config = dict(
    norm_place='out',
    positions='rope',
    init_std_o=0.00665,
    optimizer='muon_variant',
    steps=3418,
    dataset='wikipedia_en',
)
Each number is 128 + 24 x the weight over its row's rms, rounded and kept within 0 to 255. Layers, rows and columns count from 0. The size above them is the row's rms in percent of the matrix's.

# layer 3 MLP down (transposed), 2048x768, rms 0.042, rows 431-454, columns 288-383
size [ 96 102 101  96  99 103 101  98 100 103 101 103  98  98 100 100 105  95  94  98  98 102  99 102]
[[121 126 141  99 130 137 102 130  85 169 145 151 153 166  99 130 101 152 123 122  90 167 162 117 147 160 159 104  88 112 111 177 141 158 154 134 116 125 158 167 145  95 165 126 183 108 105 115 139 114 152 101 114 133  99  78 113 126 103 130 110 140 180 124 118 139 126 151 116 107  84 127 152 125 152 156 163 107 120 120  97 119 149 135 148 108  95 119 135 147 123 125 132 140 132  94]
 [147 115 144 121  98 129 104 114 104 149  80 154 133 134 139 124  93 146  89 106 115 134 124 150 122 118 139 137 140 115 147 106 112  97 131 138 157 116 129 108 137 140 108 152 125  76 146 106 103  78 113 101  82 174 151 117  89 147  94  81 137 129 155 146 143 172 159 103 126 135 154 130  88 138 180 150 172  90 122 137 101 158  70 121 142 123 141 105 127 108 105 158 163 154 109 139]
 [121 124 121 115 143 181 150 138 101 139 156 115 199 151 177 104  87  72 108  98 140 132  92 145 135 112 128 144 100  97 109 178 103 130 150 122 147 129 109 153 158 118 138 117 106 134 118 105 146  98 150 143 145  94 102 131 135 136 141 163 113 118  87 116 151 120 110 132 131 130 112 135 130 139 150 144 138 124 150 168 126 160  97 159  83 151 146 105 134 124 135 152 144 124 107  95]
 [124  85 119 142 135 148 132 111  89 122 131 156 143 122 126 116 120 125 111  94 103 144 105 110 129 120 142 127  91 149 126 105 118 139 158 154 117 129  88 136 135  88 150  84  98 107 106 129 145 178 143  91 108 110 113 155 108 152 146 160 105 166 174 135 117 128  74 107 156 140 139 117 155 104  97 109 134 156 104 122 114 163  86 104 139 109 130 131 163 100 100 141 119 107 147 125]
 [135 119 143 128 109 124 103 133  96 162 121 139  89 138 132 163 136 140  97 130 142 142 139 144 178 140 128 126 163 116 165 119 162  89 115 102 122 144 141 100 140 140 152 176 152 140 135 141 140 123 111 121 120 163  82 121 107 132 105 126 145 135  84 133 119 115 142 162 115 162 151 157  86 121 179 152 151 117 105 147 136 154  76 124 106 101 101 158 121 129 114 135 149 114 153 136]
 [114 149 155 116 141  95 130 130 111 123 126  99 168 159 142 139 133 123 135 112 118 117 138 163 133 138 133 124 161 151 126 138 108 150 126 150 137 139 134 135 168  96 128 144  96  90 130 127 106 206 117  71 138 100 144 142  97 109 120 154 155 103 193 129 168  73  92 150 131 161 139 172 105 167 138  67  87 148 103 117 131 144 101 141 128 124 129 131 130 127 138 155 125 160 118 155]
 [ 94 138 160 130 138 174 117 137 167 170 123 158 133 108 156 113 111 110 132 137 162 170 115 167 162 124 114 106 155 163 114 130  78 133 156 130 150 148 130 136 115  71 148 131 107  82 154 130  84 118 156 191  96 171  99 146 111 141 108 118 106 122 146  96 154 115 120 125  96 136 130 167 103 109 124 135  91 167 117 115 139 102  98 127 167  92 152 152 130 127 148 103 150 155 141 120]
 [161 110 142 137 120  97 116  91 128 148 173 133 164 142 108  94 110  96  94 116 140 130 124 100 124 112 138 114  90  98 105 113  99 153 132 119 114 120 143 160 122 107 107 122 124 103 141 133 129 149 112 158  85 150 135  93 175 122 159 107 122 117 126 155 128 136 115 130 125 142 113 114 129 145 157 160 180 109 102 141 150 132 121 128 140  92 109 167 151 131 128 138 150 142 110 104]
 [ 61 156 127 123 143 136 124 113 102 108  99 102 148 156 160 138 139 134 180 122 164  82  75 148 132 123 124  99 142 115 144 135 117 134  68 119 120 139 167 164  81 105 152 125 180 115 144 163 174 140 133 151 102 182 129 130  90 167 110 138 160 121 143 121 132 137 110 180 135  82 175 165 130 161 142 119 124 155 106 123 154 176 122 131 118 146 157 117  93 151  88  93 130 132 129 124]
 [167 135 139 129 123  73 123 155  75  97 158 118  84 140 120 134 149 127 142 119 116 149 117 127 130 103 119 159 153 115 170 102 163 141 136 166 131 138  79 155 110 151 117 145 138 165 163 124 129 106 133 162  96 135 148 135 144 120  81 143 151  88 144 123 121 109 139 118 135 120 162  92 116 113 187 113 115 105 138  75 101 154 143  92 153  91 169  47 110 142 153 107 133  93 122 133]
 [117  99 161 139 168 165 145 172 103 165 131 142 129 112 165 168 133 164 136 166 136 143 137 139 110 110 113 128  92 116 104 164 142  87 161 153 179 146 146 136 104 153 117 136 172 134 106 157 115 113 182 145 131 127 153 155 151 123 130 121 147 129 136 153 177 124 123 124 146  68 146 126 138 138 150 117 146 128 146 148 152 137 123 141 135 106 131 102  86 162 173 118  85 129 155 146]
 [ 98 113 126 184 152 141 145 103 131 151 122 147 152 144 110 130 162 113 196 105 147 103 132 161 101 126 158 140  94 129  75 157  93 174 151 109 134 121 117 119 137 142 123 158 152 130  85  79 132 136 129 128 168 158 147 107  95 150 110 132  73 131 139 143  90 125 132 155 107 144  65  94 165 127  88 161 109 103 125 129  70 124 129 155 160 123 118 116 141 129  94 177 153  95  88 132]
 [156 155  85 151 159  72 128 190 113 119 147 113 156 172 130 105 143 149 164  64 105 137 155 115 161 119 172  86 129  98 143 103 104  77 169 140 109 128 150 174  90 130 122 177 116 136 140 100 142 175 119  81 154 173 141 107 128 158 112 153 130 121 147 121 134 135 102 153 124 152  76 115  98 132 129 110 144 127 124  86 122 120 146 105 132  94 127 126 117  56 111 139 130 134 167 134]
 [191 109 148  90  82 109 160 110 147 142 120  96 140 146 153 116 102 118 145 121 161 147 134 130 157 116 100 106 111 180 126 136 157 142 123 137 104 137 123 182 164 135 142 147 158 126 159 149  86 127 131 148 140 120 124 158 139 118 140  75  75 132 132 133 150 119  83 150 133 109 137 118 163 120 112 166  92 144 131 128  89 174 127 134 136 142 166 112 152  95 113 140 100 119 110 119]
 [164 125 104  80 135 132 169 123  92 139 121 132 117 148 136  87 109  92 116 126 166 122 148 152 107 129 152 144 162 148 169 123 106 138 150 141 132  80 132 147 130 100 119 149 149 126 136 106 102 126 163 124 141 134 158  94 122 152 122 196 112 101 130 108 140 119 111  93 139 130 133 126 109 132 153 115 135  98 106 190 139 111 143 102 129 120 165 120  93 143 143 129 136 141 121  69]
 [147 154 155 136 127 136 145  94 149 148 122 123 110 127 120 189 114 131  81 103  65  92 101 112 151 120 136 128 120 137 123  89 132 136 113  98 122 140 106 177 120 123 109 165 160 121  99 130 121 104 142 103 128 134 144 109 113 148 168 115 140 101  81 116 110 155 150 136 131 109 137 127 118 106 156 117 119 148  75 120 114 150  92 142  95 109 100 128 154 166 142 153 126 123 120 105]
 [ 97 110 107 113 126  91 170 118 107 122 125 149 134 121 149 134  75 137 109 130 116 143 112 162 144 129 124 129 138 127 116 115 118 100 120 133  85 125 118 104 141 104 141  91 113 141 149 135 152 148 155  95  99 100  81 147 143 177 170 172  90 110 155 122 145 150 125 152 136 120 116 109 143 183 153 147  99 101 155 147 177  89 124 120 179 136 109 144 115 122 171 163 138 137 113 137]
 [140 146 120 144 163 120 104 138  83 127 115  88 158 123 129 126 150 108 108 149 123  86 123 141 164 134 146 185  85 111 156 136 134 144 175  81 100 146 151 129 136 133 101 120 146 141 142 145 143 111 152 127 129 120 128 163  91 126  99 126 135 121  94 170 106 130 175 149  87 140 126  95 176 160 176 101 127  89 122 123 106 116  91 108 120 151 153 111 143 139  92 147 120 144 128 160]
 [171 106 101 116 127 116 111 127 143 112 137 107 164 116 135 122 129 117 161 170 159 147 118 168 129 101 158 115 144  93 158 118 151 163 143 152 106 150  80 120 112 142 124 189  88  83 146 120  97 126 127 126 119 116 158 147 124 155 141 107 239 162 117 141 134 115 184 166 146  96 152 143 131 117 117 152 131 138 159 133 119 122 110 119 164 112 145 124 165 152  95 104 158 135 139 126]
 [108 157 106 132 111 138 142 132 154 139 169 125 143 105 130 127 140 114 122 130 153 122 144 122 109  95  78 159 124 152 160  99  92  78  81 126 166 120 134 147 125 107 132 105  99 123 136 107 130 110 139 117 122 153  95 173  50 132 135 133  72 129 121 139 104 136  98  89  95  99 138 117  82 111 131  93 146 130  88 157 138 115 108  77 117 140 117 135 182  95 115 119 145 163 127  81]
 [163 159 153 133 155 113 137 159 149 162 114  60 125 174 138 144 103 149 145 145 155 115 125 117 150 147 117 128 118 103 142 104 122 124 144 139 119 109 106 166 123 131 103  99 146 144 151 165 119 135 156 148 131 143 137 143 122 117 171 163 126 133 133  98 132  91 160 100 134 129 109 130 132 108 126 135 165 170 122 105 130  77 160 143 117 129 110 148 123 131 112 124 149 129 155  89]
 [128 134 155 121  94  94  86 137 102 111 152  98  95 130 132 104 101 125 153 112 148 111 142 155 156 133  99 163 166 126 147 129  50 138 110 136 159 164 116 136 132 142 134 114 108 160  93 135 141 177 169 129 173 130  95 180  65 107  96 142 143 101 100 125 135 115 135 152 139  90 149 185 102 100 103 118  94 161 131 121 140 169 133 108 154 103 121 144 158 139 140 133 133 124 158 117]
 [134 158 138 134 131 147  95 141 109 128 133 142 122  95 179 123  98 143  80 166 120 100 130 144 197 139 137 109 124 133 161  79 129 144 139 137 148 113 168 122 153  81 138 123 149  98 118  97 131 170 113 122 140 130 152 107 104 118 121 134 107 110 168 108 115 113 138 130 108 109 118 122 158 100 114 150 112  86 141 131 135 123 143 129 158  82 133 152 137 158 159 119 153 161 131 142]
 [154  98 126 119 115  97 140 131 174 127 106 145 107 154 130 126 134 158  76 128 138 159 148 134 127 113 104 170 131 128 143 135 106  99 121 108 140  81 132  97 193 132 121  92 181  92 170 151 173 130 129 109 158  98 150 130 138  93 127  95 124 110 160 150 168 108 102 143 170 141 134 101 133 153 125 155 117 110 147 134 127  98 157 102 183 151 132  99 113 132 118 134 110 125 132 120]]
# layer 3 MLP gate, 2048x768, rms 0.0697, rows 432-455, columns 288-383
size [103  98  98  98  99 101  97  98 101 102  99 101  98 101 101 101  95  97  98  98 105  97  99  99]
[[153 136 122 132 126 143 151 146 142 141 122  84 104 157 128 118 119 199  98 153 136 130  83 129 136  95 165 133 121 128 110 167  94  91  75 122 131 110  85 123 136 169 160 150 142 146 159 160 133  97 132 138  89 118 119 102 143 105 127 126 132 149 136 154 191 132 149 133 118 149 100 140 103  87 138 172  83 114 120 167 182  62 117 165 128 126 145 164  96 127  96 144 122 129 117 117]
 [127 145 142 134 184 105 138 148 148 170 134 181 102 105  98 107 138 128 131 128 121 140 135 130 172 146  98 136 112 118 177 141 120  99  71 135 145  94 125 170 151 105 120 122 168 105 145 153  78 123 117 117 125 107 140 139 167 132 135 121 139 118 184  94 129 133 113 136  99 143 116 152 109 127  74 143  96 127 144 133 150 161 129 129 126 115 135 161 141 119 149 156 131 148  89 151]
 [129 144 126 151 102 128 101 142 118 101 151 117 139 135 114  86 147 150 133 151 122 103 136 182 137 157 158 111 120 139 102 162 137 118  81 142 129 153 137 120 126 111  89 132 125 120 106 123 119 109 128  85 136 135 101 103  86 107 154 122 145 108 140 163 114 140 125 146 148 155 119 131 149 125  99 155 109 105 112  96 136 145 147 132 157 163 119 103 141 122 164 124 136 129 108 117]
 [122 127 133 122 135 144 124 112 169 112 130 147 116 117 120 156 131 101 124 137 139 132  91 118 157 123 115 189  96 137 175 138 161  91 168 144 169 125 148 154 136 141 108 142 110 131 130 122 112 103 157 112  98  95 103 155  85 167 143 124 142 108 117  89 124 101 155 139 119 130  96 122 137 100 156  97  99 140 143 121 161 134 173 133 100 158 141 180 174 120 122 117 115 129 111 120]
 [123 165 162 129 157 126 137 153 160 136  90 111 130 160 112  99 152 185 129 152 134 187 124 127  92 148 157 123 135 126 130 119 136 135 138 126 165 104 119 147 124 154 184 119  99 160 109 155 116  95 127  91 140 123 100 130 138 134 123 139 120 116 111  79 144 115 164 146 109 128 110 128  73 156 184 129 127 103  95 143 184 138 109 171 153 103  80 116 149 101 103 119 110 117 143  79]
 [170 173  96 110 121 126 113 150 138 114 144 117  92 141 164  96 156 102 130  97 120 129 155 110 124 135 156  93 102  94 103 114 138 115 111 153 151 112  96 145 119 105 122 148 142 133  90 155 157 142 138 151 124 115  69 106 168 128 105 102 157 114  97 139 125 105 107 145 127 117 106 114 150  93 147 149  93 112 124  94  82 111 138 126 128 137 138 148 101 138 136 102 112 121 153 130]
 [142 129 145 144 143 132 126 112  86  90 129 126 112 130 146 135 112  82 157 162 134 135 165 121 142  86 127  55 151 172 122 129 123 144 143 128 132 100 114 102  86 118 116 110 122 109 131 159  94 142 110 102 124 115 119 170 118  94 119 123 109 103 137 155 115 107 134 106 144 152  89 117  99 163 111 138 158 137  86 139 159 144 166 158 170 151 121 150  84 116 132 129 126 113 151  50]
 [ 97 110 146 106 102 145 138 136 130 129 130 138 154 117  90 146 133 109 114 116 127 139  86 117 131 114 111 134 128 172 164 130 110 135 173 163 139 160 101 102 136  99 130 120 172 179 118 162  97 134 130 144 145  91 113 147 161 119 135 160 134 101 116 105 120 124 127 128 136 101 164  82 117 116 195 121 155 113 190  96 140 139 114 141 134 112 104 108 141 107 150  79 115 150 114 108]
 [116 132 138 145 143 152 126 147 126 114 149 110 157 124 110 144 126 125 134 178  94 103 108 140 128 133 102 135 135 116 144  52 147 127 139 156 137  89 135 100 143 159 127 149 127 186 153 132 120 144 136 148 117 121 161 109  93 110 122  82 161  87 167  99 125 129 147 138  97 143 174 123 145  58 150 130 157 101 128  89 100 159 141 136 116 102 157 152 106  96 180 119 142 125 139 108]
 [142 146 139 138 125 158  95 154 105 127 137 159 139 115  56  82 138 140 130  92 114 122 110  93  98 128 142 135 127 178 114  76 125 112  79 107 162 122 132 127 119 121 117 160  90 142  77 148 124 133 114  84 135 115 155 136  94 163 117 113 192 126  85 137 133 121 156 156 145 142  78 115 147 165 124 165 125 156 199 137 157 113 146 125  96 141  90 162  96 137 140 150 105 145 155 137]
 [134 143 121 157 150 134 106 155 174  89  82 111  98 134 112 164 148 105 134 156 159 112 150 152 129 120  73  84 107 127 138 129 116 148 113 160 155 184  66 124  97  93 101 126 135 119 121 133 112 131 188 105 137 101 136 126 109 132 153 103  94  98 134 136 167 159 106 116 149 153 123 148 133 100 132 167 127 145  73 100 130  96 137 130 136 137 170 130 158 132  90  67 136 117 102  95]
 [111 105 113 134  89 106 113 157  97 153 128 124  94 157 127  98 135 102 151 168 145 114  89 158 141 135 113 153 156 132 116 165 107  99 151 100 101 109 164 122 131 135 163 121 136 134 113 137 111 120 145 101 152 131 121 128 129 114 142  95 102 106 100 125 134 135 167 108 133 149 136 119 115 141 150 125 136 109 150 136 125 136 153 143 115 169 117 116  62 107 124 145 115 131 130  77]
 [138 126 119 143 104 155 121  99 154 120  97 125 138 140 121 177 115 165 104 103 132 143 161 122 102 122 130 150 150  95 150 103 148 135 148 135 109 109 130 108 152 119 116  87 134 127  99 157 122 132 103 127 132 141 102 103  90 118 123 133 137 140 132 132 117 117 156 118 143 141 135 137 103  94 102  92 179 155 148 151 116 153 184 120 160 158 139 179 141 160 122 146  82 147 132 118]
 [148 133 135 115 112  83 156 114 146 140 102 138 102 114 148  93 160 110 147 106 112 109 152 164 162 118 140  80 102 163 118 131 114 170 168 125 174 132  99 143 137 132 134 149 103 138 147 169 132 142 164 163  97 127  97 110 160 154 149 171 126 141 156 173 163 131 146 132  88 110 107 163 118 124  90 139  87 113 134 172 124 175  64 149 142 128 128 147  66 163 116 117 158 119 128 122]
 [130 122 176 167 114 145 113 160 157 146 104 197  97  96 132 137 139 139 111 131 157 154 135 106 173 139 148 135 158 139 134 147  89 101 111 137 137  98 126 154 112 115 123 160 151 142 164 131 127 217  77  97 121 111 120 104 150  83 128 115 130 118 144 110 146 123 140 144 190 135 133 143 128 103  96 106 116 103 115 173 104 141 111 130 122 133 172 133  88 142 134 107 109 108 119 164]
 [135 127 117 123 125  89 119 139 143 103  92 125 151  97 183 182 141 173  93  99 124 140 124 101 126 116 140 140 142 157 125 127 141 127 151 108 131 136  89  99 127 130 113 144 145  92  90 145  76  91 105 135  82 119  81 116 135 149 139 139 122 116 181 155 104  97 102 131 142 164 176 124 116  99 134 185 142 120 144 121 138  93 134 111  99 103 124 109 108 125 166 134 129 137 145 120]
 [110  99 120 128 100 155 123 120 155 132 159  84 112 148 115  81 135 151 174 119 135 117 179 109 134 187 120  98  90 177 134 111 104  89 115 110 157  91 143 149 122 162 179 133 115 120 115 109 115 120 132  92 115 139  97 105 123 121 140 139 150 126 173  97 114 161 143 160 159 102 136  97 146  91  97 135 172 130 109 143  80 158 108 125 120 172 141 113 131 151  95 114 120 126  92 168]
 [159 132 112 103 158 181  92 104 166 125 113 108 107 106 137 119 128 111 118 184 120 139  88  99 136 132 132 127 122  93 105 117 111 164 108 131 133 157 103  91 111 155 138  97  79 115 128 126 114 124 174 134 143  62 145 143 106 179 139 134 112 173  71 132  62 158 137 120 173 121 125 150 140 128 126 127 118 120 129 136 149 160 116  95 119 164  97  95 146 155 172 122  93 127  60 128]
 [ 92 116 117 138 102 139 113 102 163 144 167 127 169 135  73 163 143 114 150 147 123 170 134 141 144 119 118 156 111 145 119 135 117 109 123 104 133 130 142 128 146 159 152 136 130 115 120 119 158 103 124 125 101  84 108 172 172 149 176 121  87 137 117 122 142 104 109 111  93 157 138  93 145 104 125 105 147 159 112  89  90  83  93 142 124 156 114 130 130 117 135 185 118 185 159 134]
 [ 98 106 118 124 105 160 154 136 130 174 183 127 123 167 167  95  74  97 122 136 120 159 135 132  99 107 130 148 104 172 127 127 119 108 137 130 168 128 146 120 116 151 168 131 134 107 140 158 145 163 151 128 100 130  80  84 109 131  78  97 132 144 173  84 135 197  93 106 152 121 137 145 153 142 126 148 178 151 136 145 122  96 144  99 113 117 143 119 128 118 144 126 164 148 164 103]
 [120 150 125 152 178 128 121 124 105 127 132  92 154 109 104  85 110 142 131 106 138 138 163  91 141 117 102 114  97 112 108 141 162 134  85 132 181 139 116  92 130 170 155 108 118 156 130  88 143 103 109 127  97 103 156 170 120 120 145 152 129 130 138 150 106  94 133 182 115 152 121 149 135  86 132 138 113 105 118 101 121 111  94 138  84 126 135  78 125 102 112 113 126  87 108  92]
 [118 119 139 166 157 150 145 152  92 136  85 166 123 123 137 121 131 166 125 135 151 102 183 129 115 110 147  91 105  96 103  63 140 176 109 149 153 148 192 142 150 164  99 148 119 116 147 167 151 120 119 113 131 102 121 137 135 116 111 126 124 133 121 135 139 138 136 148 128 135  83 122 131 127 157 124 141 149 149 118 116 130 140 113 135 109 129 107  95 172 129 181 175 148 150 166]
 [127  90 118 133  92 120 125  93 121 134 129 107 130 128 137 105 113 148 138 117 140 129 119 106 161 119 116  85 132 144 150 155 131 147  91 142 126 129 136 138 153 149 147 136 118 132 152 131 150 120 115 208 116 153 108 147 150 110  97 144 120 116 105 176 117 144 133 187 140 130 100 147 121 105 113 119 163  94 131 135 117 139 105 146 105 113 139  92 139 146 169  94 163 152 101 144]
 [137 156 123 125 148 118 133  93 104 107 162 145 150 135 115 113  98 133  73  91 129 126 149 124 165 129 145  89 130 141 119 112 161 152 128 114 129 141  88 126 128 103 126 138 139 133 123 124 133 139 112 104 111 101 169 154  99 102 112 178 126 127 132 147 119 120 139 116  87 121 148 117 128 153 137 129 116 154  99 121  88  94  97 132 167 162 138 118 104 126 112 153 132 121 131 110]]
# layer 3 MLP up, 2048x768, rms 0.0749, rows 432-455, columns 288-383
size [ 98  98  99  98 108  99  92 101 104 107 102 100 102 102 100 107  93  96  97  96 110  95 103  95]
[[131 126 135 119 116  95 155 121  84 171 119 122 153 145  99 145  59 189 111 155 106 123 130 140 113 110 115 125 154 136 139 141 142 123 147 110 123  64 144 123 140 121 137 130 124 110  96 141 166 122  79 100 116 171 141 127 116 143 135 146 101 105 134 110 134 106 168  78  94 144 175 106 126 104 111 137 119  91 158 121 113 128 116  96 141  94  97 130 121  96 108 118 177 115  78 132]
 [147 106  74 123  83 155 115 174  78 140  97  97 132  97 156 133 110  97 119 143 116 137 116 183 159 118 112 107 133 104  58 181 119 120  91 126 135 156 129 130 140 109  94 109  77 125 106 130 153 131  94 140 141 187 154 130 112 147 131 144 146 168 115  86 122 158 124 120 149 143 100 168  90 150 146 144 156 154 156 117 115 171 133 117 146 141 129 114 134 125 135 107 122 112 115 105]
 [140 122  96 121 114 128 130 124 195 141 136 155 152 116 114 133 122 195 137 127 145 131 142 147 117 141 157 134 148 132 116 164  68 161 120 124 111  95  90 107 125 169 122 175 153 181 132 114 102 125 148 114 113 115 137 158  92  86 128 103 175 137 180 128 150 108 150 137 165  94 117 136  75 132  85 117 106 117 170 103 120 147 131 140  88 157 133 147 129 161 135 103 130 123 109 104]
 [121 126 123  98 144 171 112 159 168 123 110 129 119 157 116 104  95 102 153 164 123 162 137  94 100 140 134 129 186 117 149 104 135 136 161  87 137 149  78 145  99 130 151 115 170 116 132 140  92 113 141 100 105 128 108 136 155 158 106 143 121 146 122 116 116  78 118 166 126 148 156 119 125 173 141 144 130 102 142 146 121 135 111 109 147 128 122 159  99 142 119 127 158 139 164  99]
 [113 148 115  92 148  75 121 135 153 132 114 123  61 119 126 148  95 124 129 165 133 118 119 141 115 134 126  91 102  97 162 139  83 183 137 128 152 122 128 169 160 102  96 148 120 152 137  94 157 127 137 107 102 104 141 110 137 143 107 145 126 145 127 128 147 105 139 109 106 123 129 154 139 126 111 139 142 116 152 113 120 127 158 124 148 112 118 116 148 127  99  97 106 129 122 109]
 [ 92 129 150 134 173 145 127 105 150 115 138 167 121 133 162 100 152 104 102 130 117 167 157 150 167 101  83 136 111 125 100 103 112 172 112 137 127 150 158 104 127  91 121 120  72  83 101 103 118 168 136 134 125 197 132 132  91 125 117 132 118 123 154 145 109 129 108  85 123 125  74 162 107 133 123 128 147 140  88 138 137 125 119 152  95 143 160 172 148 125 105 149 119 114 162 146]
 [130 136 121 113 140 109 129 141 117 120 159 137 139 128 159 145 127 105 149 112 136 156 128 126 150 122 146  90 151 165 138 134 115  87 127 169 142 107  87 137  83 125  94 148  79 113 123 181 124 140 153 107 106  78 137 123 147 113  79 144 108  85  87 135 103 108 133 103 133 178 103 116  91 161 166 116 184 163 117  87 147 127 139 128 147 140 142 118 139 127 160 131 132 136 149 164]
 [119 184 117 148  99 128 170 149  94 119 113 136  96 166 121  95 111 121 111  96 134 117 128 128  75 138 143 130 113 162 108  70  99 131 153  63 190 123 169  81  73 155 179 153 122 141 127 123 151 162 120 125 123 147  84 122 166 203 153 177 138 155 146 107 133 124 128 128 134 115 155 136 138 125 170 121 145 116 106  87 147 143 127 125 159 120  84 155 115 142  98 155 117 127 180  93]
 [153  91 117 126 153 118 130 141 144 107 176 141 122  93 136 125 162  95 152 133  97 126 152 108 132 103 133 107 142 111 120  75 140 136 133 114 109 129 119 138 121  91 139 121  65 140 131 109  93  75 134 131 132 141 145 123 109  96 122 134  96 147 131 125 124 142 141 134 121 149 125 126 130 160 134 160 127 117 107 146 145 133 107 111 156 138 134 166 135 122 124 112 113 128  99 173]
 [161 126 129 119 167 169 148 106 147 114 151 123 168 107 100 132 120 115 121 122 154 127 103 161 127 131 116 137  98 128 107 108 140 136 106 151 120 149 114 161 153 127 126 156 129 147 116 128 115 135 153 129 147 122 150  96 124 103 151 135 141 131 103 168 110 112 151 152 133 153 104 142 113 114 110 154  97 106 151 176  92 111 148 145 108 138 123  88  99 156 132 152 157 120  84 120]
 [141 111  69  85 139 162 107 105 108 137 134  47 134  83 170 115 137 117 127 103 152  93 116 151  97 141  76 107 120 118 128 130  79 125 116 140 116 106 164 144 117 146 143 168 126 136 138 121 118 114 124 154 152 146  92 138 142 129 109 127 106 120 138 161 149 126 124 109 136 129 129 128 132 133 142 133 153 112 135 136 112 125 150 142  80  98 178 109 166 144 133 110 128 157 119 117]
 [130 142 146 126 110 141 169 114 159 111 141 108 143 137 122 138 139 125 173  96 127 139 108 118 141 164 128 129 158 114  75 125 125 135 177 115 152 128 120 121 129 140 141 160 168 116 127 154 122 129 148 170 132 125 163 118 133 131 164 128 139 128 150 120 119 133 167 110 149 123 150 138 122 128 108 133 155 144 150 178 126 130 141 150 185 120 119 134  57 120  98 122 164 132 101 103]
 [153 173 159 121 138 176 159 139 145 136 154 129 127 182  76  93 127 124 103 153 102  90 137 133 164 100 203 108 118 104 146 131 147 121 141 138 119 141 138 121 119 137 136 143  88 119 108 140  97 116 124 135 111  98 141 132 107 151 152 131 100 136 104  95 165 128 162 164  98 131 102 145 125 144 133 113 122 136 171  82 122 139  79 157 113 103 142 121 122 101  81 111 135 106 102 138]
 [131 173 131 150 127 158  91 146 143 158 135 168 147  67 129 111 135  96 148 118 119 132 123 168 115 120 139 147 138 132 107 140 154 121 119 121 142 137 141 146  98 104 127 132 133 130 149 115 114 130 158 161 103 105 110  99 147 164 141 108 124 136 107 111 137 133 137 102 100 105 125  91 152 134 109 155 129  70 164 122 175 145 117 124 143 152 120 122 131 151 150 123 150 146 142 177]
 [122 148 107 169  96 159 120  91 129  89  99 122 173 123 125 129 129 108 154 180 107 133 107 133 124  98 134 122  94 124  69 124 130 154 143  89 127 111 152 115 149 135 122 122 126 108 130  98 103  72 146 148 107 143  94 123 179 136 131 169 173 141 127 156 161 158 134 123 100 112 122 136 148 135  99 114  96 179 113 119 126 126 111 117 109 170 132 142 136 140 156  90  86 117 103 132]
 [130 146 152 140 123 132 124 160 171 157 145 120 122  82 152 180 123 143  95  93 104 110 102 126 156 118 122 148 128 158 101  95  99 150 102 152 142 137 131 107  93 141 146 119 150 127 143 129  76  83 134 146 107 170 103  96 158 147 115 146 128 148 179 157 100 115 128 184 160 142 114 108 107 115 165 169  95 137 169 159 167 107 129 132 139 137 135  78 147 107 164 104 132  97 155 116]
 [124 113 117 129 162 143 123  81  89 136 117 118 130 152 190 128 124 129 134 143  90 127 133 146  96 148 120 151 121 136 151 117 145 165 127 105 159 126 100 142 131 171 106 115 147  79 148 125  75 116 139 156 117 118 114 126 149 125 126 133 131 132 132  99 123 116 124 160 133 131 158 146 147 131 136 114 119  80  91 137 152 119 139 165 138  81 119 109 101 104 111 125  96 136  71 119]
 [127 144 116 141 120 131 144  75 136 106  89 156 145 165 120 153 137 156  99 143 128  84 134 117 136 107 168 100 164  91 150 103 126 158 113  96 116 124 101 177 148 101 123 142 151  96 163 153 118 150 145 128 127 148 141  73 129 118 106 107 101 100 136  97 116 143 144  96  92 120 142 118 161 138 120 147 104 143  92 119 160 115 153 127 148 110 144 130 103 123 179  95 108 136 114 166]
 [137 129 114 127 135  87 101 178 129 176 125 128 140  71 109 140  78 104 104 105 145 184 118 135 120 109 139 112 146 127  97 139 143 133  97 185  96 113 153 138 115 161 142 175 128 141 105  81 129 185 101  82  84 119 137 140 155 119 130 130 152 124 148 118 116  75 133 134 123 118 128 173 127 124 169 111 145 139 149 126 134 173  96 107 115 130 114  55 140 111 102 157 126 126 133 132]
 [140 137 125 106 133 129 146 100 115  88 173 123 100 125  67 158 153 112 150 129 100 113 129 162 165 146 148 100 170 117 178 147 124 134 112 165 119 107 141  79 104 128 131 140  99 163 125 104 122 132 131 123 147 135 121 119 184 122 131  99 163 132 138 145 172 179 119 121 116  98 106 117 123 113 119 103 152  97 138 131 161  92 137 126 110 161 138 111 132  91 127 127 102 168  60 122]
 [127 110 147 109 104  98 138 121 128 128 147  68 116 149 163 119 105 102 147 132 158 117 147 108 142  99 144 127  94 140  72 118 136 100 169 136  99 131 143 135 123 148 104 108 152 145 137 100 115 162 178 100 113 127  97  72  89 153 116 106 100 109 110 139 178 177 137 131 111 150 151  99 121 163 122 156  84 115 139 129 158 113 152 153 105 150 112 112 134 197 164 150 125 129 171 119]
 [170  83 138 174 195 121 139 145 104 145 114  76 149 124 147 184 190 123 142 156 129  99 130 116 110 103  91 105 180 131  96 104 130 160 124 151 129 114 152 115 105 111  98 139 108 148 139 120 147 124 147 102 170  93 165 123  85 172 112 156  94 125 132 133 130 123 125 164 116 145 115 121  85 130 145 153 113 127 134 146 128 140 130 106 136 142 135 106 120 108 101 118 128 128 102 137]
 [121 166 116 141 131 123 144 114 103 151 118 120 109 142 152 126 128  91 141 186 158 167 136  85 133 157 153 114 178 135 158 138 135 119 123 120 136 130 174 147 119 160 137  92 164 114 146 126 179 116 140 139 105 152 131 122 102  95 107 134 124 159 118 169 137 106  92 154 132 146 136 160 133 147  91 155  82 145 108 120 115  92 146  59 130 185 169 107 138 104 119 112 112 112 148 134]
 [117 160 156 138 154 139 119 118 149 133  98 111 124 126 121 137 115 113 141 102 120  72 154 104 112 117 130 165  68 116 109 118 118 121 111 167 106 148 120  72 118 148 157 116  89 170 118 125 140 185 131 110 144 158 126 149 129 165  89  94 127 104 143 157  54 146 118 127 171 142 115 169 104 132 150 119 113 171 156 189 120 151 138 141 143 112 191 117  73 186 156 125 159 109  93 132]]